Part of a small language model's weights: untied embeddings, a variant of SOAP for these matrices.
Each number is 200 + 40 x the weight over its row's rms, rounded and kept within 0 to 999. Layers, rows and columns count from 0. The size before them is the row's rms in percent of the matrix's.

# layer 3 MLP up, 704x256, rms 0.183, rows 122-158, columns 192-255
100,119,228,154,151,263,128,242,265,186,218,244,172,179,229,180,183,189,234,166,141,231,228,226,209,166,190,232,207,252,229,222,118,241,201,219,252,190,231,248,205,202,225,151,227,218,106,232,212,187,263,158,173,173,198,249,212,234,206,208,199,281,180,177,210
099,208,153,246,187,189,231,186,233,132,196,256,243,188,176,194,111,187,164,200,184,180,168,271,167,247,139,210,169,259,273,180,225,234,191,229,179,198,252,160,266,218,222,195,256,232,237,167,221,214,135,237,259,216,247,219,148,153,184,204,236,171,190,245,237
104,224,191,170,106,191,236,207,198,188,237,273,222,262,128,82,264,150,196,166,305,250,157,219,178,193,157,182,192,156,185,213,153,181,217,100,197,180,199,174,174,241,214,116,193,196,215,246,205,177,177,341,210,209,200,227,192,247,231,227,242,221,235,256,200
107,190,186,224,266,182,131,183,239,225,131,216,243,188,206,193,212,188,243,190,171,211,226,222,132,195,193,223,312,115,249,125,258,203,204,265,171,144,140,181,132,244,232,216,197,175,173,206,164,181,224,194,238,214,230,212,133,138,297,109,151,115,205,186,120
102,127,253,177,202,269,149,247,163,242,172,286,236,194,122,194,196,189,253,243,230,238,175,182,153,248,109,83,208,200,165,167,147,193,231,195,180,229,275,157,238,243,208,240,232,185,207,154,162,154,149,251,186,193,117,208,257,159,180,236,171,209,213,192,190
102,262,282,158,229,216,156,194,233,210,217,192,228,176,177,108,195,241,207,148,158,186,133,150,227,181,217,237,265,189,214,123,241,193,259,151,217,191,282,118,166,222,218,217,156,253,230,190,178,238,250,173,151,174,154,243,226,225,166,211,220,166,246,232,287
104,217,205,214,231,154,278,255,147,213,183,187,305,264,229,110,159,234,194,173,231,193,250,123,221,236,253,278,143,163,126,233,178,211,139,177,159,172,172,206,219,174,120,155,158,169,207,217,243,227,139,168,208,247,213,224,163,213,251,249,157,202,166,207,165
106,181,215,134,223,189,231,214,141,241,169,237,186,228,210,169,204,240,205,193,201,192,170,229,206,217,223,182,245,232,224,276,146,225,181,180,228,220,114,217,246,179,209,222,169,233,146,129,268,159,132,133,246,219,194,179,181,198,275,225,186,147,247,187,308
106,238,227,215,235,269,241,124,170,185,190,148,248,203,204,249,156,191,202,240,234,192,200,183,213,201,143,178,156,139,216,212,249,149,129,211,195,170,193,293,211,159,224,247,203,140,208,201,215,241,267,187,138,179,205,180,211,197,199,213,211,255,126,119,209
097,191,184,249,196,226,133,238,225,106,174,194,179,225,183,148,163,198,218,97,266,171,223,237,184,232,181,217,156,255,202,233,148,165,216,212,167,280,242,199,228,276,217,247,242,165,260,171,174,228,157,151,152,219,217,289,223,170,217,150,205,178,147,181,186
103,203,187,195,186,129,113,201,276,163,135,211,256,224,169,221,188,200,144,161,106,235,234,106,221,143,232,230,236,143,181,171,284,197,203,169,209,139,205,180,168,227,166,206,135,180,197,211,229,219,119,191,200,105,223,223,171,199,155,169,239,112,145,275,220
094,196,218,176,197,224,207,192,204,165,206,183,185,191,136,163,162,202,116,210,267,166,168,196,198,155,215,228,172,123,176,293,145,192,127,266,131,190,138,153,203,230,207,136,213,238,186,203,210,296,166,243,201,194,211,135,187,170,194,173,149,235,133,154,231
099,150,204,161,164,204,200,162,234,227,212,166,176,153,200,283,202,204,154,198,220,192,231,309,242,95,142,202,209,156,184,180,252,221,268,205,264,217,229,139,199,231,148,296,126,202,161,209,189,207,218,180,219,222,186,202,221,209,177,199,155,218,222,190,162
098,195,190,242,171,177,166,190,228,214,152,207,222,171,185,192,129,171,261,95,128,196,175,172,264,225,242,180,261,178,174,210,185,142,178,182,147,275,196,207,249,183,230,252,194,103,259,142,182,225,189,188,159,166,206,226,264,108,188,270,225,207,219,223,272
103,215,175,174,216,204,206,147,197,312,205,191,175,195,140,239,270,190,178,222,147,184,165,228,208,232,234,208,170,182,243,244,217,130,167,156,158,139,223,202,174,118,151,198,212,195,197,231,229,214,180,214,242,248,212,163,134,155,245,126,222,223,236,275,247
098,179,284,223,214,131,245,205,168,234,201,120,247,158,161,127,229,283,203,199,195,235,216,227,122,259,225,209,198,238,198,150,138,174,241,193,122,174,258,135,195,170,197,190,206,148,174,166,218,193,226,178,268,222,258,197,182,243,162,209,307,206,187,263,193
100,268,270,185,229,263,294,255,196,167,190,183,175,223,146,160,223,262,202,125,250,217,170,211,196,197,239,228,231,170,267,204,193,231,199,160,253,218,193,231,199,247,223,162,213,146,209,217,222,165,192,215,174,96,169,127,186,196,248,161,199,216,145,216,164
113,120,209,215,308,270,149,168,218,213,235,178,186,176,210,269,200,198,179,258,107,228,179,181,146,235,122,188,284,201,223,219,225,184,192,181,245,183,200,152,221,248,241,162,222,217,172,198,190,133,209,194,172,143,210,209,237,214,208,155,189,233,285,220,187
101,135,221,255,197,150,198,159,162,234,213,180,207,157,212,188,178,200,175,204,184,242,290,233,230,177,257,203,229,251,263,185,206,209,196,275,147,189,165,200,132,219,162,154,150,306,181,232,197,142,214,266,179,186,161,148,270,157,197,186,117,148,234,227,156
100,205,169,274,213,235,142,176,160,131,243,256,222,200,195,212,154,154,188,247,214,145,218,160,196,161,176,254,260,202,200,149,203,175,202,155,195,223,243,158,194,158,206,182,263,174,174,287,196,281,168,191,214,187,249,195,149,219,181,207,155,157,146,192,200
102,219,198,276,200,242,268,165,191,153,171,196,247,142,174,188,241,125,207,196,205,253,230,249,172,176,303,177,225,180,213,145,249,230,185,185,182,237,276,200,158,239,173,137,210,218,121,252,245,226,154,177,257,149,258,197,234,230,208,178,239,182,217,202,208
100,217,263,200,176,218,177,181,139,192,205,176,241,206,218,170,232,175,153,265,204,175,226,162,189,292,263,167,163,183,260,181,153,208,273,210,175,222,239,178,144,224,208,185,210,184,281,205,159,291,258,171,213,141,231,201,202,204,193,213,199,217,172,192,162
097,232,204,172,176,166,163,185,265,161,202,202,241,181,204,257,128,224,209,291,176,242,244,125,262,204,112,163,280,234,165,269,210,238,182,266,204,208,219,184,190,213,121,238,175,207,237,238,273,191,189,158,178,236,246,179,179,187,179,223,194,154,232,138,148
097,213,171,234,211,218,172,303,164,198,238,214,157,262,243,148,208,183,187,100,267,209,160,193,180,210,170,151,183,201,188,206,154,163,185,182,257,202,175,218,206,201,187,222,212,167,180,266,196,187,203,238,129,189,206,142,203,220,194,219,200,198,227,137,194
097,200,217,176,220,203,196,155,194,242,170,191,224,197,196,140,146,185,151,239,133,192,273,219,205,272,182,221,218,201,213,205,209,227,166,236,138,161,258,238,185,153,89,285,202,139,189,297,209,238,191,266,246,187,227,170,247,186,174,191,148,155,267,195,169
095,293,192,144,226,236,223,170,136,233,165,143,239,215,210,215,163,147,135,137,238,220,125,176,131,192,271,316,174,222,141,252,243,185,217,194,234,194,180,139,271,205,218,156,175,177,233,272,203,190,138,132,160,178,192,257,221,194,164,297,237,250,176,218,228
098,160,220,188,150,142,159,220,244,213,230,208,209,239,138,279,222,189,267,162,228,208,161,263,163,302,194,206,251,229,188,254,138,261,193,208,203,252,252,205,255,193,156,263,181,228,136,204,171,179,216,194,214,192,211,223,179,145,147,172,158,192,219,271,259
097,190,134,224,234,181,222,230,169,189,203,202,184,176,210,212,229,172,218,235,175,290,182,309,207,191,249,192,236,173,198,219,235,257,156,189,259,179,162,191,245,334,235,182,209,229,246,196,195,253,256,239,260,177,229,220,139,177,209,141,214,100,139,204,225
093,188,166,209,169,203,233,180,228,293,185,211,211,184,171,202,183,209,243,148,209,167,265,204,275,145,133,193,251,168,196,293,144,184,242,135,215,202,146,224,172,241,196,283,211,253,168,157,220,234,161,206,244,215,229,208,153,104,216,146,192,203,222,185,193
092,224,281,193,211,171,227,227,175,229,199,199,195,223,236,283,219,207,221,227,119,192,194,172,198,195,194,201,247,210,142,218,217,212,235,142,137,119,228,164,211,234,234,218,162,302,146,261,138,180,264,137,204,261,194,115,157,204,121,243,203,197,153,179,227
106,199,107,156,188,226,194,223,252,286,269,139,222,296,292,213,182,165,247,220,204,217,157,153,220,235,160,201,209,241,199,200,107,172,165,169,227,225,259,182,296,209,168,188,174,157,205,232,181,209,189,196,147,201,253,232,191,216,130,161,175,189,172,188,262
106,173,165,154,166,152,107,241,196,229,179,191,257,168,236,199,142,201,177,184,211,115,174,181,181,192,226,168,219,179,219,156,163,232,177,290,192,188,269,325,136,194,233,172,189,225,202,185,209,257,189,204,255,189,267,179,245,140,215,192,243,184,244,199,134
095,127,183,181,202,220,206,204,163,151,237,258,212,106,169,249,210,275,148,167,177,236,196,157,157,190,172,182,190,269,167,156,247,167,210,232,143,280,180,170,142,206,173,181,225,205,239,125,189,224,224,285,246,154,219,222,208,166,206,221,195,172,197,183,225
113,178,165,164,238,191,187,250,197,148,253,198,249,141,270,218,289,230,179,194,212,171,165,172,229,236,187,289,146,218,188,190,167,243,184,217,219,262,221,189,272,218,177,204,233,232,173,217,224,245,167,234,213,145,168,192,213,228,223,208,175,235,131,167,178
100,179,220,224,200,145,139,210,247,222,204,245,228,197,220,174,229,229,244,211,229,211,186,160,244,175,132,177,232,179,206,191,175,208,241,147,244,231,174,267,166,214,187,253,126,234,170,162,254,292,135,184,184,203,255,223,158,151,234,149,195,255,148,172,247
095,178,149,210,330,201,195,248,199,117,183,242,195,203,252,220,144,226,201,277,246,218,127,186,217,240,244,194,220,190,170,168,280,205,221,162,223,189,216,220,167,178,270,199,232,349,205,207,190,224,185,217,279,188,212,153,191,152,253,281,217,132,170,131,219
092,194,288,181,140,194,237,235,212,166,172,225,235,208,189,203,137,235,202,185,182,196,248,155,160,265,264,226,272,202,147,181,211,216,135,148,185,144,168,173,158,208,191,270,218,208,234,243,181,201,213,216,237,242,204,146,201,216,223,162,198,194,238,140,209
# layer 3 MLP down (transposed), 704x256, rms 0.171, rows 122-157, columns 192-255
102,246,181,117,180,182,176,158,197,202,260,196,188,212,182,218,190,202,195,224,221,200,214,165,172,174,236,187,279,219,170,268,219,193,141,217,198,139,246,144,168,224,211,243,176,258,157,229,222,222,236,234,214,217,176,180,211,163,254,207,160,183,207,184,163
107,287,142,224,136,239,216,189,244,111,225,200,194,178,263,185,69,189,161,173,194,230,227,143,149,161,194,259,181,206,272,285,121,196,197,198,291,250,278,241,140,241,158,200,249,169,174,201,235,253,167,237,252,221,298,209,182,210,188,195,137,157,193,215,172
106,216,158,208,192,245,165,197,151,184,248,228,209,227,167,227,156,186,239,171,232,185,233,180,189,192,153,164,144,206,218,237,155,180,172,156,167,231,161,219,193,203,282,148,225,215,212,143,160,272,243,247,165,158,216,162,175,280,201,242,145,177,265,158,262
101,226,182,225,199,175,207,248,154,141,252,129,167,156,190,136,243,231,185,248,228,195,119,225,149,232,211,243,181,237,201,244,244,149,178,136,135,210,179,265,180,157,201,228,156,248,190,300,193,224,107,170,289,225,208,207,179,260,240,180,189,179,185,175,277
100,205,152,155,192,184,190,159,197,184,167,170,184,196,223,246,215,161,186,199,222,180,150,110,198,169,181,186,174,259,264,212,229,239,163,107,197,197,207,172,99,203,223,182,170,204,157,236,242,157,238,217,221,215,160,190,125,157,236,201,267,247,185,201,188
099,209,249,201,315,162,219,173,200,209,207,184,211,181,189,194,189,159,181,198,200,249,234,158,242,221,197,270,219,172,185,181,251,269,212,273,207,198,251,68,196,234,177,182,166,241,186,173,187,200,153,183,186,134,254,240,233,186,192,214,187,248,149,219,260
100,302,182,201,204,192,215,187,150,229,201,247,166,164,134,186,240,178,238,184,147,253,221,261,195,212,205,171,158,194,206,204,285,145,277,204,183,224,190,245,143,247,203,207,208,197,184,186,178,246,260,199,197,197,147,211,187,296,210,203,209,161,207,251,224
104,232,225,154,170,199,217,190,208,163,175,202,162,166,290,74,197,231,186,241,208,192,212,210,226,156,258,208,179,269,173,182,147,247,299,185,194,226,248,260,217,233,189,160,173,226,128,225,162,158,223,227,197,200,192,210,159,255,182,195,164,140,184,225,162
104,194,179,215,221,233,201,180,161,192,193,202,219,195,182,227,196,205,209,240,191,232,228,221,220,244,160,141,175,224,184,179,242,207,158,152,204,234,187,186,168,118,298,223,203,158,202,191,282,175,226,249,184,168,226,225,166,250,181,222,224,100,216,280,245
095,188,238,103,181,146,187,182,151,132,224,236,139,98,200,172,283,180,213,271,185,228,252,234,175,201,152,203,240,139,217,287,179,247,186,238,153,209,178,179,221,249,178,156,139,261,213,262,233,223,258,242,280,229,241,217,198,247,247,234,117,203,176,204,169
103,229,214,290,201,119,224,140,249,198,250,180,234,225,219,267,179,238,245,254,151,311,194,208,185,150,208,191,238,159,184,227,209,150,215,252,160,186,226,167,247,184,158,219,265,261,262,213,194,164,167,164,206,325,211,188,256,152,176,152,147,217,155,161,161
094,176,194,127,211,143,193,280,155,218,105,190,225,215,225,181,127,142,242,216,133,207,223,219,182,266,255,232,206,217,166,141,240,186,245,217,188,219,135,168,209,194,260,207,122,162,177,254,313,148,185,254,197,205,209,231,225,162,212,176,241,186,253,232,180
096,217,178,311,194,241,218,192,201,142,215,156,185,198,258,199,140,211,263,204,245,194,180,89,187,212,237,191,200,175,157,178,280,214,234,211,196,174,223,220,170,263,200,209,181,160,249,181,204,201,189,263,188,185,184,228,237,243,200,258,211,197,178,233,226
100,180,276,151,159,191,213,138,227,247,189,260,161,226,198,233,171,218,188,205,177,152,246,153,223,254,202,181,191,187,238,219,161,248,111,266,219,147,185,157,226,270,258,181,235,175,212,199,237,272,177,227,145,208,201,117,233,187,201,220,205,228,151,180,244
098,237,223,225,198,248,164,198,193,243,142,138,194,117,145,172,196,145,162,211,222,204,125,219,131,167,231,207,207,305,179,75,269,207,191,193,188,238,154,179,166,210,118,234,248,179,189,188,182,206,169,133,198,226,231,212,185,216,163,188,188,204,154,209,185
103,311,199,161,214,251,231,218,209,197,221,259,234,221,186,225,202,162,128,224,146,212,176,181,188,145,266,185,162,214,223,211,222,109,163,208,171,258,165,201,216,176,257,232,160,196,199,178,228,250,216,249,179,216,260,210,192,202,232,175,260,180,223,189,157
099,240,137,188,218,213,225,179,160,199,235,180,174,226,203,191,254,238,165,248,197,185,229,210,231,148,210,140,197,197,236,188,190,186,206,174,256,180,167,191,182,171,162,173,108,275,187,218,235,253,167,238,199,216,224,240,115,231,198,184,254,189,176,253,167
106,137,183,175,224,224,189,246,216,184,246,212,149,193,140,240,116,139,177,199,223,184,217,249,230,225,192,185,197,244,182,212,259,252,161,186,183,218,262,212,212,227,79,204,174,165,233,233,237,226,249,260,164,114,238,233,178,158,240,224,199,282,218,232,213
100,173,223,216,189,178,145,89,182,247,194,178,244,181,237,157,219,142,166,189,207,228,233,130,153,213,210,193,248,203,232,98,195,212,261,193,180,184,230,163,209,254,258,179,124,243,193,230,116,237,201,214,209,114,189,231,247,143,203,182,175,198,148,294,176
097,209,184,145,293,218,186,119,185,155,192,173,213,228,203,173,141,320,243,229,153,272,155,239,252,218,217,199,183,204,209,203,194,161,212,211,108,196,247,220,169,193,211,258,167,201,182,198,260,161,180,224,232,301,159,245,236,298,135,152,192,238,224,218,192
106,248,151,197,181,236,186,254,237,236,122,244,193,231,199,172,182,186,160,188,145,152,217,192,185,225,123,219,169,190,165,250,230,150,183,300,199,221,177,254,206,175,174,230,157,185,126,164,167,209,224,227,219,139,118,141,207,218,242,174,192,202,177,218,188
099,157,151,184,179,155,186,225,219,257,151,156,211,138,207,162,220,246,169,190,270,135,210,235,224,215,179,178,240,221,193,234,198,179,300,143,124,246,243,176,163,220,195,215,213,191,244,205,145,233,225,169,240,161,249,205,229,222,241,255,229,221,214,181,193
101,192,191,121,212,157,206,166,253,231,216,215,312,241,146,233,178,189,176,173,182,172,182,188,232,228,199,253,184,213,198,202,259,193,201,206,166,229,192,221,178,182,120,236,201,104,190,222,215,178,199,199,185,225,222,229,263,131,182,186,248,226,271,120,259
094,187,168,190,198,178,198,185,112,137,238,269,154,190,208,181,259,210,239,214,220,266,233,233,173,188,209,193,202,204,129,166,199,207,174,197,145,192,198,219,238,175,228,275,56,181,271,179,156,175,245,198,227,199,208,182,131,228,214,213,200,206,141,173,262
100,183,206,138,175,180,280,166,221,149,232,246,164,152,201,184,207,220,135,174,239,280,166,202,145,239,183,173,190,240,133,187,223,106,187,230,241,165,196,178,204,228,152,216,230,266,283,146,189,226,170,141,180,256,233,215,149,178,160,233,240,235,194,265,254
094,138,188,231,180,175,215,241,177,244,120,218,282,221,239,226,256,152,145,215,164,176,161,261,184,176,224,157,217,206,210,274,186,175,232,171,233,272,189,238,305,214,161,206,234,163,199,249,233,152,86,158,149,185,239,197,173,274,197,282,157,198,233,164,251
099,188,250,242,208,132,264,231,165,162,196,212,239,214,195,246,224,191,191,189,206,207,174,148,185,292,197,222,229,216,250,147,118,224,210,233,240,274,271,196,176,169,141,219,157,193,127,168,217,198,235,133,187,174,121,232,220,193,135,194,228,192,236,181,233
095,195,271,206,185,199,145,182,220,190,266,191,199,165,172,180,288,190,221,220,258,180,252,149,147,188,197,183,166,100,114,130,237,253,203,93,151,239,190,205,201,288,218,181,217,145,185,213,292,184,177,256,214,183,218,207,184,185,199,272,181,186,141,255,173
097,266,205,179,233,187,191,179,191,285,163,225,177,225,151,185,150,149,179,168,230,191,222,228,217,261,204,117,171,209,201,255,143,229,199,197,235,231,114,242,170,243,194,262,212,228,160,170,249,233,167,242,180,223,183,290,255,130,220,141,228,206,187,213,224
089,231,188,211,200,162,194,165,199,195,199,229,229,240,156,181,234,217,188,151,222,185,192,148,213,128,156,184,143,187,222,190,115,194,224,252,199,226,242,103,167,239,171,257,185,171,218,240,202,300,191,236,142,186,235,158,226,196,253,179,141,212,261,213,118
104,203,196,225,147,189,189,265,171,248,144,196,146,189,200,220,210,244,157,160,208,215,271,179,178,231,230,124,167,138,149,207,202,203,226,188,178,115,250,100,236,178,181,240,194,207,179,242,205,183,233,209,198,144,187,200,199,238,246,177,179,186,200,120,171
097,126,159,189,235,151,173,167,166,159,195,194,235,167,145,222,183,248,226,218,240,226,211,229,201,265,180,231,226,161,186,161,304,187,174,237,198,219,166,183,224,208,183,196,195,170,162,187,203,154,177,212,138,239,173,150,131,195,195,203,165,222,230,177,115
101,182,178,274,294,199,197,249,187,172,224,186,184,191,238,151,172,219,259,124,208,226,231,253,112,121,230,214,224,237,200,195,194,213,226,279,226,205,164,209,204,135,116,177,264,223,176,199,227,149,206,166,183,160,182,225,264,87,172,176,242,136,234,154,184
099,220,205,157,198,220,304,248,146,211,185,221,189,193,167,156,158,96,210,226,212,221,191,205,230,217,219,143,278,149,240,277,178,198,196,240,208,121,192,203,231,184,195,216,238,172,232,175,176,244,252,135,190,205,171,211,171,192,202,203,221,174,153,242,192
102,161,164,236,145,192,211,172,200,146,160,221,236,211,174,277,192,249,188,182,143,229,151,245,253,178,212,152,211,189,152,193,106,198,259,226,227,171,233,217,155,196,225,304,60,235,148,186,244,203,172,156,189,163,121,237,218,177,166,198,173,158,185,136,210
096,158,153,160,205,269,263,239,260,177,159,148,203,141,163,198,276,234,271,206,167,223,133,189,136,279,137,227,215,293,210,135,138,148,181,163,263,221,219,189,167,147,209,248,180,214,137,205,230,188,220,192,172,240,194,176,175,218,211,263,173,156,216,223,170
# layer 3 MLP gate, 704x256, rms 0.185, rows 123-158, columns 192-255
103,130,198,172,195,209,237,198,220,248,237,189,161,258,234,214,251,168,234,160,184,208,147,275,185,227,195,156,221,238,265,164,232,188,184,251,80,281,189,134,224,229,234,203,260,163,199,272,173,240,179,244,241,153,160,169,207,153,132,226,218,226,183,200,258
110,231,203,199,116,207,207,158,218,263,174,186,200,174,163,183,215,144,219,158,231,266,184,209,193,215,167,193,188,199,205,237,221,165,253,116,176,184,266,246,117,141,232,103,109,222,232,214,192,180,216,303,208,161,171,174,213,294,206,260,151,179,258,192,180
111,193,282,177,168,121,237,211,162,190,219,129,225,166,247,192,231,210,162,244,173,169,150,165,214,209,194,223,115,187,198,135,210,140,154,154,213,150,267,273,199,268,167,106,209,182,243,167,187,250,209,271,191,151,187,183,135,179,315,240,175,159,183,260,200
105,187,233,224,224,184,156,167,240,211,261,185,224,174,199,195,228,148,177,203,203,238,253,189,244,274,236,259,166,191,129,209,265,180,186,209,228,121,259,197,259,197,203,203,147,235,239,172,227,180,189,191,211,203,218,185,239,217,139,110,228,228,216,206,274
100,159,268,233,286,183,163,224,140,170,210,253,217,109,175,262,240,176,189,139,196,203,150,170,221,242,182,188,184,178,143,145,204,207,273,299,227,194,298,180,243,252,262,272,187,212,223,217,232,288,218,197,177,107,176,157,206,198,212,227,207,213,184,196,186
104,203,215,239,203,250,187,212,142,198,169,190,214,106,182,222,187,299,268,238,159,240,190,278,231,170,132,122,253,186,215,224,275,186,215,228,209,186,221,175,197,255,169,178,243,225,152,136,218,169,238,132,223,184,191,168,177,178,228,239,171,168,215,281,256
107,215,233,162,276,315,232,179,167,231,259,194,208,205,196,242,184,142,203,148,221,227,238,225,189,239,94,165,163,202,167,211,241,140,184,201,232,246,149,159,270,200,210,205,178,199,125,158,242,212,265,151,224,152,203,169,219,287,236,191,155,208,240,210,202
103,246,167,205,193,204,165,229,242,135,154,200,181,242,200,258,207,84,210,167,179,181,185,139,183,203,272,188,290,106,251,162,236,251,199,212,192,168,233,193,171,171,200,183,201,228,151,292,179,177,217,172,238,186,159,277,161,234,213,191,230,185,229,256,243
099,191,184,164,255,241,131,178,182,211,293,230,250,282,211,275,206,161,254,219,167,194,137,215,176,217,209,185,214,197,242,163,266,104,198,204,245,140,231,107,259,194,248,183,147,199,147,178,126,195,194,161,224,210,200,233,199,253,256,231,225,198,162,234,243
096,225,227,245,49,173,159,176,165,126,291,206,192,329,184,198,138,213,196,219,148,305,231,163,178,176,225,198,180,184,194,165,191,152,153,166,165,171,227,153,238,178,218,181,239,194,218,103,155,179,237,213,182,222,215,137,177,193,216,204,162,243,207,190,171
093,209,270,195,212,142,189,246,212,202,196,260,175,220,222,207,277,155,227,188,227,244,250,162,202,222,196,302,246,215,234,293,195,285,153,212,259,188,260,128,250,174,205,171,228,231,255,182,210,206,178,148,225,188,242,161,166,121,154,138,208,239,242,213,296
102,196,177,210,226,206,259,242,204,172,203,205,184,172,143,289,114,233,179,188,258,211,182,218,141,186,291,238,211,154,231,156,205,196,206,345,224,145,212,187,242,127,285,222,206,107,129,185,209,206,227,193,246,202,198,239,188,197,236,189,195,166,210,249,156
099,199,158,202,212,175,157,240,244,190,177,248,189,266,243,197,166,189,176,272,227,290,221,196,189,165,176,146,274,216,157,270,254,256,210,279,225,245,161,157,173,200,191,186,182,151,201,220,208,212,196,178,166,258,213,170,189,191,234,231,194,169,217,224,171
101,255,159,227,185,230,157,156,202,208,204,142,212,215,164,165,217,245,181,204,114,253,219,264,226,262,260,220,180,215,185,172,214,187,269,183,157,113,198,157,209,246,191,211,176,151,146,129,213,183,82,225,205,186,200,208,170,232,172,190,177,206,174,148,216
098,209,259,244,277,147,240,219,206,196,214,154,183,238,193,168,192,158,205,169,218,235,196,331,215,203,186,226,174,185,171,245,205,217,208,215,209,215,140,200,283,151,184,182,258,191,238,175,192,186,207,279,168,204,266,184,281,163,193,188,226,245,221,249,182
103,182,258,188,186,228,219,195,160,287,227,152,200,259,251,108,173,230,189,173,147,233,137,231,230,300,144,157,198,183,251,238,222,158,237,143,283,138,192,158,192,218,187,227,183,189,106,220,233,210,216,176,223,186,233,296,191,216,199,246,141,227,127,231,222
105,122,147,207,251,220,203,154,184,237,168,237,263,264,159,228,215,165,171,208,161,316,178,211,217,235,179,166,263,178,148,250,210,165,182,185,178,230,263,221,243,210,292,195,132,170,211,199,227,199,233,202,171,196,284,261,152,250,255,247,262,198,178,182,269
094,210,221,199,213,156,240,166,169,196,214,198,154,204,181,241,158,172,226,225,190,229,280,174,158,271,214,229,146,134,197,155,184,222,173,184,257,194,149,231,219,178,217,215,176,204,223,199,177,196,136,200,135,242,306,110,243,262,257,219,185,245,264,233,194
102,249,176,261,123,174,306,157,222,258,217,158,132,192,182,133,197,164,179,251,186,212,210,237,235,226,210,202,194,213,235,228,230,174,214,179,235,196,258,178,213,216,169,183,156,292,236,177,220,141,204,203,163,198,205,237,182,204,155,162,180,200,242,232,229
102,195,274,237,315,171,162,146,147,121,251,265,241,262,106,190,229,177,231,188,151,233,249,197,173,142,246,167,222,249,214,245,134,249,164,139,214,218,183,243,201,166,157,250,228,285,189,207,148,180,221,170,209,140,200,174,208,221,195,176,171,209,236,289,135
094,176,231,156,133,240,174,254,268,217,185,218,219,239,206,186,236,162,217,258,196,203,156,228,155,182,252,190,207,176,227,191,227,211,238,219,210,291,202,201,176,255,221,217,259,217,251,197,201,237,255,129,294,179,298,214,198,276,180,198,173,110,242,210,168
097,286,277,140,94,163,213,211,175,258,256,187,177,236,164,250,154,177,153,209,186,169,177,168,237,231,146,216,187,171,261,210,141,182,162,228,203,232,119,140,214,196,104,156,211,236,281,243,268,182,191,199,237,222,180,234,165,156,145,179,186,229,231,173,183
094,230,133,172,174,171,220,210,237,258,165,218,223,150,200,228,195,220,143,140,109,190,188,190,253,132,222,188,215,181,220,225,166,212,188,203,248,167,253,209,219,163,242,203,149,319,201,222,180,262,196,247,186,157,198,199,188,195,232,215,188,253,250,168,190
095,218,175,192,254,239,195,260,208,180,210,199,108,231,240,203,198,153,190,191,208,176,138,170,135,337,252,178,213,173,214,195,147,264,160,226,209,219,255,90,220,177,143,209,226,207,248,189,198,149,198,147,182,218,238,200,190,157,140,139,250,185,213,202,259
096,197,226,216,171,127,229,162,146,167,153,210,194,236,203,239,223,159,238,244,144,220,207,205,246,140,157,174,149,207,237,168,192,239,151,224,140,206,174,152,144,159,196,189,170,167,218,197,217,218,168,175,184,156,249,219,239,245,167,252,248,186,305,230,167
098,154,155,227,195,284,194,110,244,235,194,188,204,143,201,193,230,229,186,183,174,163,171,250,161,81,225,217,200,185,145,150,215,260,255,203,187,148,228,196,212,179,293,159,174,181,151,154,182,207,191,235,184,182,268,178,176,260,190,183,225,193,166,189,182
096,216,237,157,268,184,225,176,249,163,176,225,247,195,178,255,208,174,196,169,254,244,194,219,263,226,125,261,156,189,149,112,187,166,200,129,150,157,150,181,189,181,136,144,192,173,166,269,229,200,252,154,184,204,314,180,233,173,150,236,214,204,218,255,214
096,207,208,176,185,156,209,148,230,237,142,211,263,225,153,219,181,278,208,236,192,227,186,307,219,201,242,166,170,205,181,190,188,222,241,185,164,256,241,163,177,221,210,203,258,217,140,151,238,244,179,174,229,209,201,224,205,121,190,136,216,189,250,231,223
093,217,220,216,217,243,218,220,215,174,182,218,211,131,254,218,200,211,196,193,198,189,224,207,262,203,244,174,194,208,112,242,164,213,185,163,226,231,146,277,173,202,246,90,189,189,186,157,244,204,228,249,192,109,183,237,182,162,200,205,223,241,128,265,222
101,191,169,327,153,305,132,166,225,219,182,294,168,215,228,188,194,217,179,198,215,131,167,197,239,214,206,192,244,201,270,200,79,173,183,152,268,171,203,169,190,166,166,157,183,224,249,215,225,195,208,186,260,246,230,180,185,174,149,191,255,183,132,204,186
104,190,272,277,171,254,216,160,229,211,158,148,238,283,124,190,219,197,136,219,183,188,254,179,188,172,212,168,257,60,229,208,182,162,218,212,252,204,187,198,204,198,260,136,125,171,173,171,198,209,167,150,201,274,238,151,243,210,209,159,246,136,173,242,145
095,219,222,177,187,192,163,208,182,203,232,143,173,190,223,203,202,270,292,233,192,255,149,245,197,197,167,228,201,217,147,211,197,189,229,241,145,164,217,173,192,210,237,201,263,229,251,137,237,196,203,148,159,208,189,217,303,187,118,226,284,237,197,182,231
107,137,190,157,176,203,232,247,192,147,177,235,179,224,197,197,249,217,196,172,215,246,243,194,240,162,173,209,144,204,196,187,157,182,169,171,238,239,270,224,170,270,106,200,247,97,209,219,162,199,197,182,180,138,165,203,210,135,236,185,150,254,210,213,156
100,179,161,184,161,181,170,231,305,165,188,184,220,144,233,268,260,198,234,160,227,182,227,226,139,196,244,119,203,239,250,171,254,202,209,246,230,157,208,129,237,207,217,188,217,198,207,280,260,152,271,170,200,208,191,190,176,189,112,231,187,192,181,201,144
097,145,223,217,112,240,231,164,208,201,207,222,165,184,126,261,180,246,183,240,225,173,176,230,186,224,142,247,164,90,151,248,198,218,199,174,195,243,230,166,172,209,185,119,180,221,203,171,182,258,195,207,203,252,178,170,123,241,191,93,222,215,183,170,200
096,193,187,261,154,73,145,223,206,127,216,254,166,219,251,163,216,183,269,211,160,135,162,132,125,231,220,132,163,128,198,205,167,232,205,177,167,220,213,208,157,197,164,294,181,200,205,181,179,222,189,206,175,289,149,216,171,282,255,235,197,146,225,252,156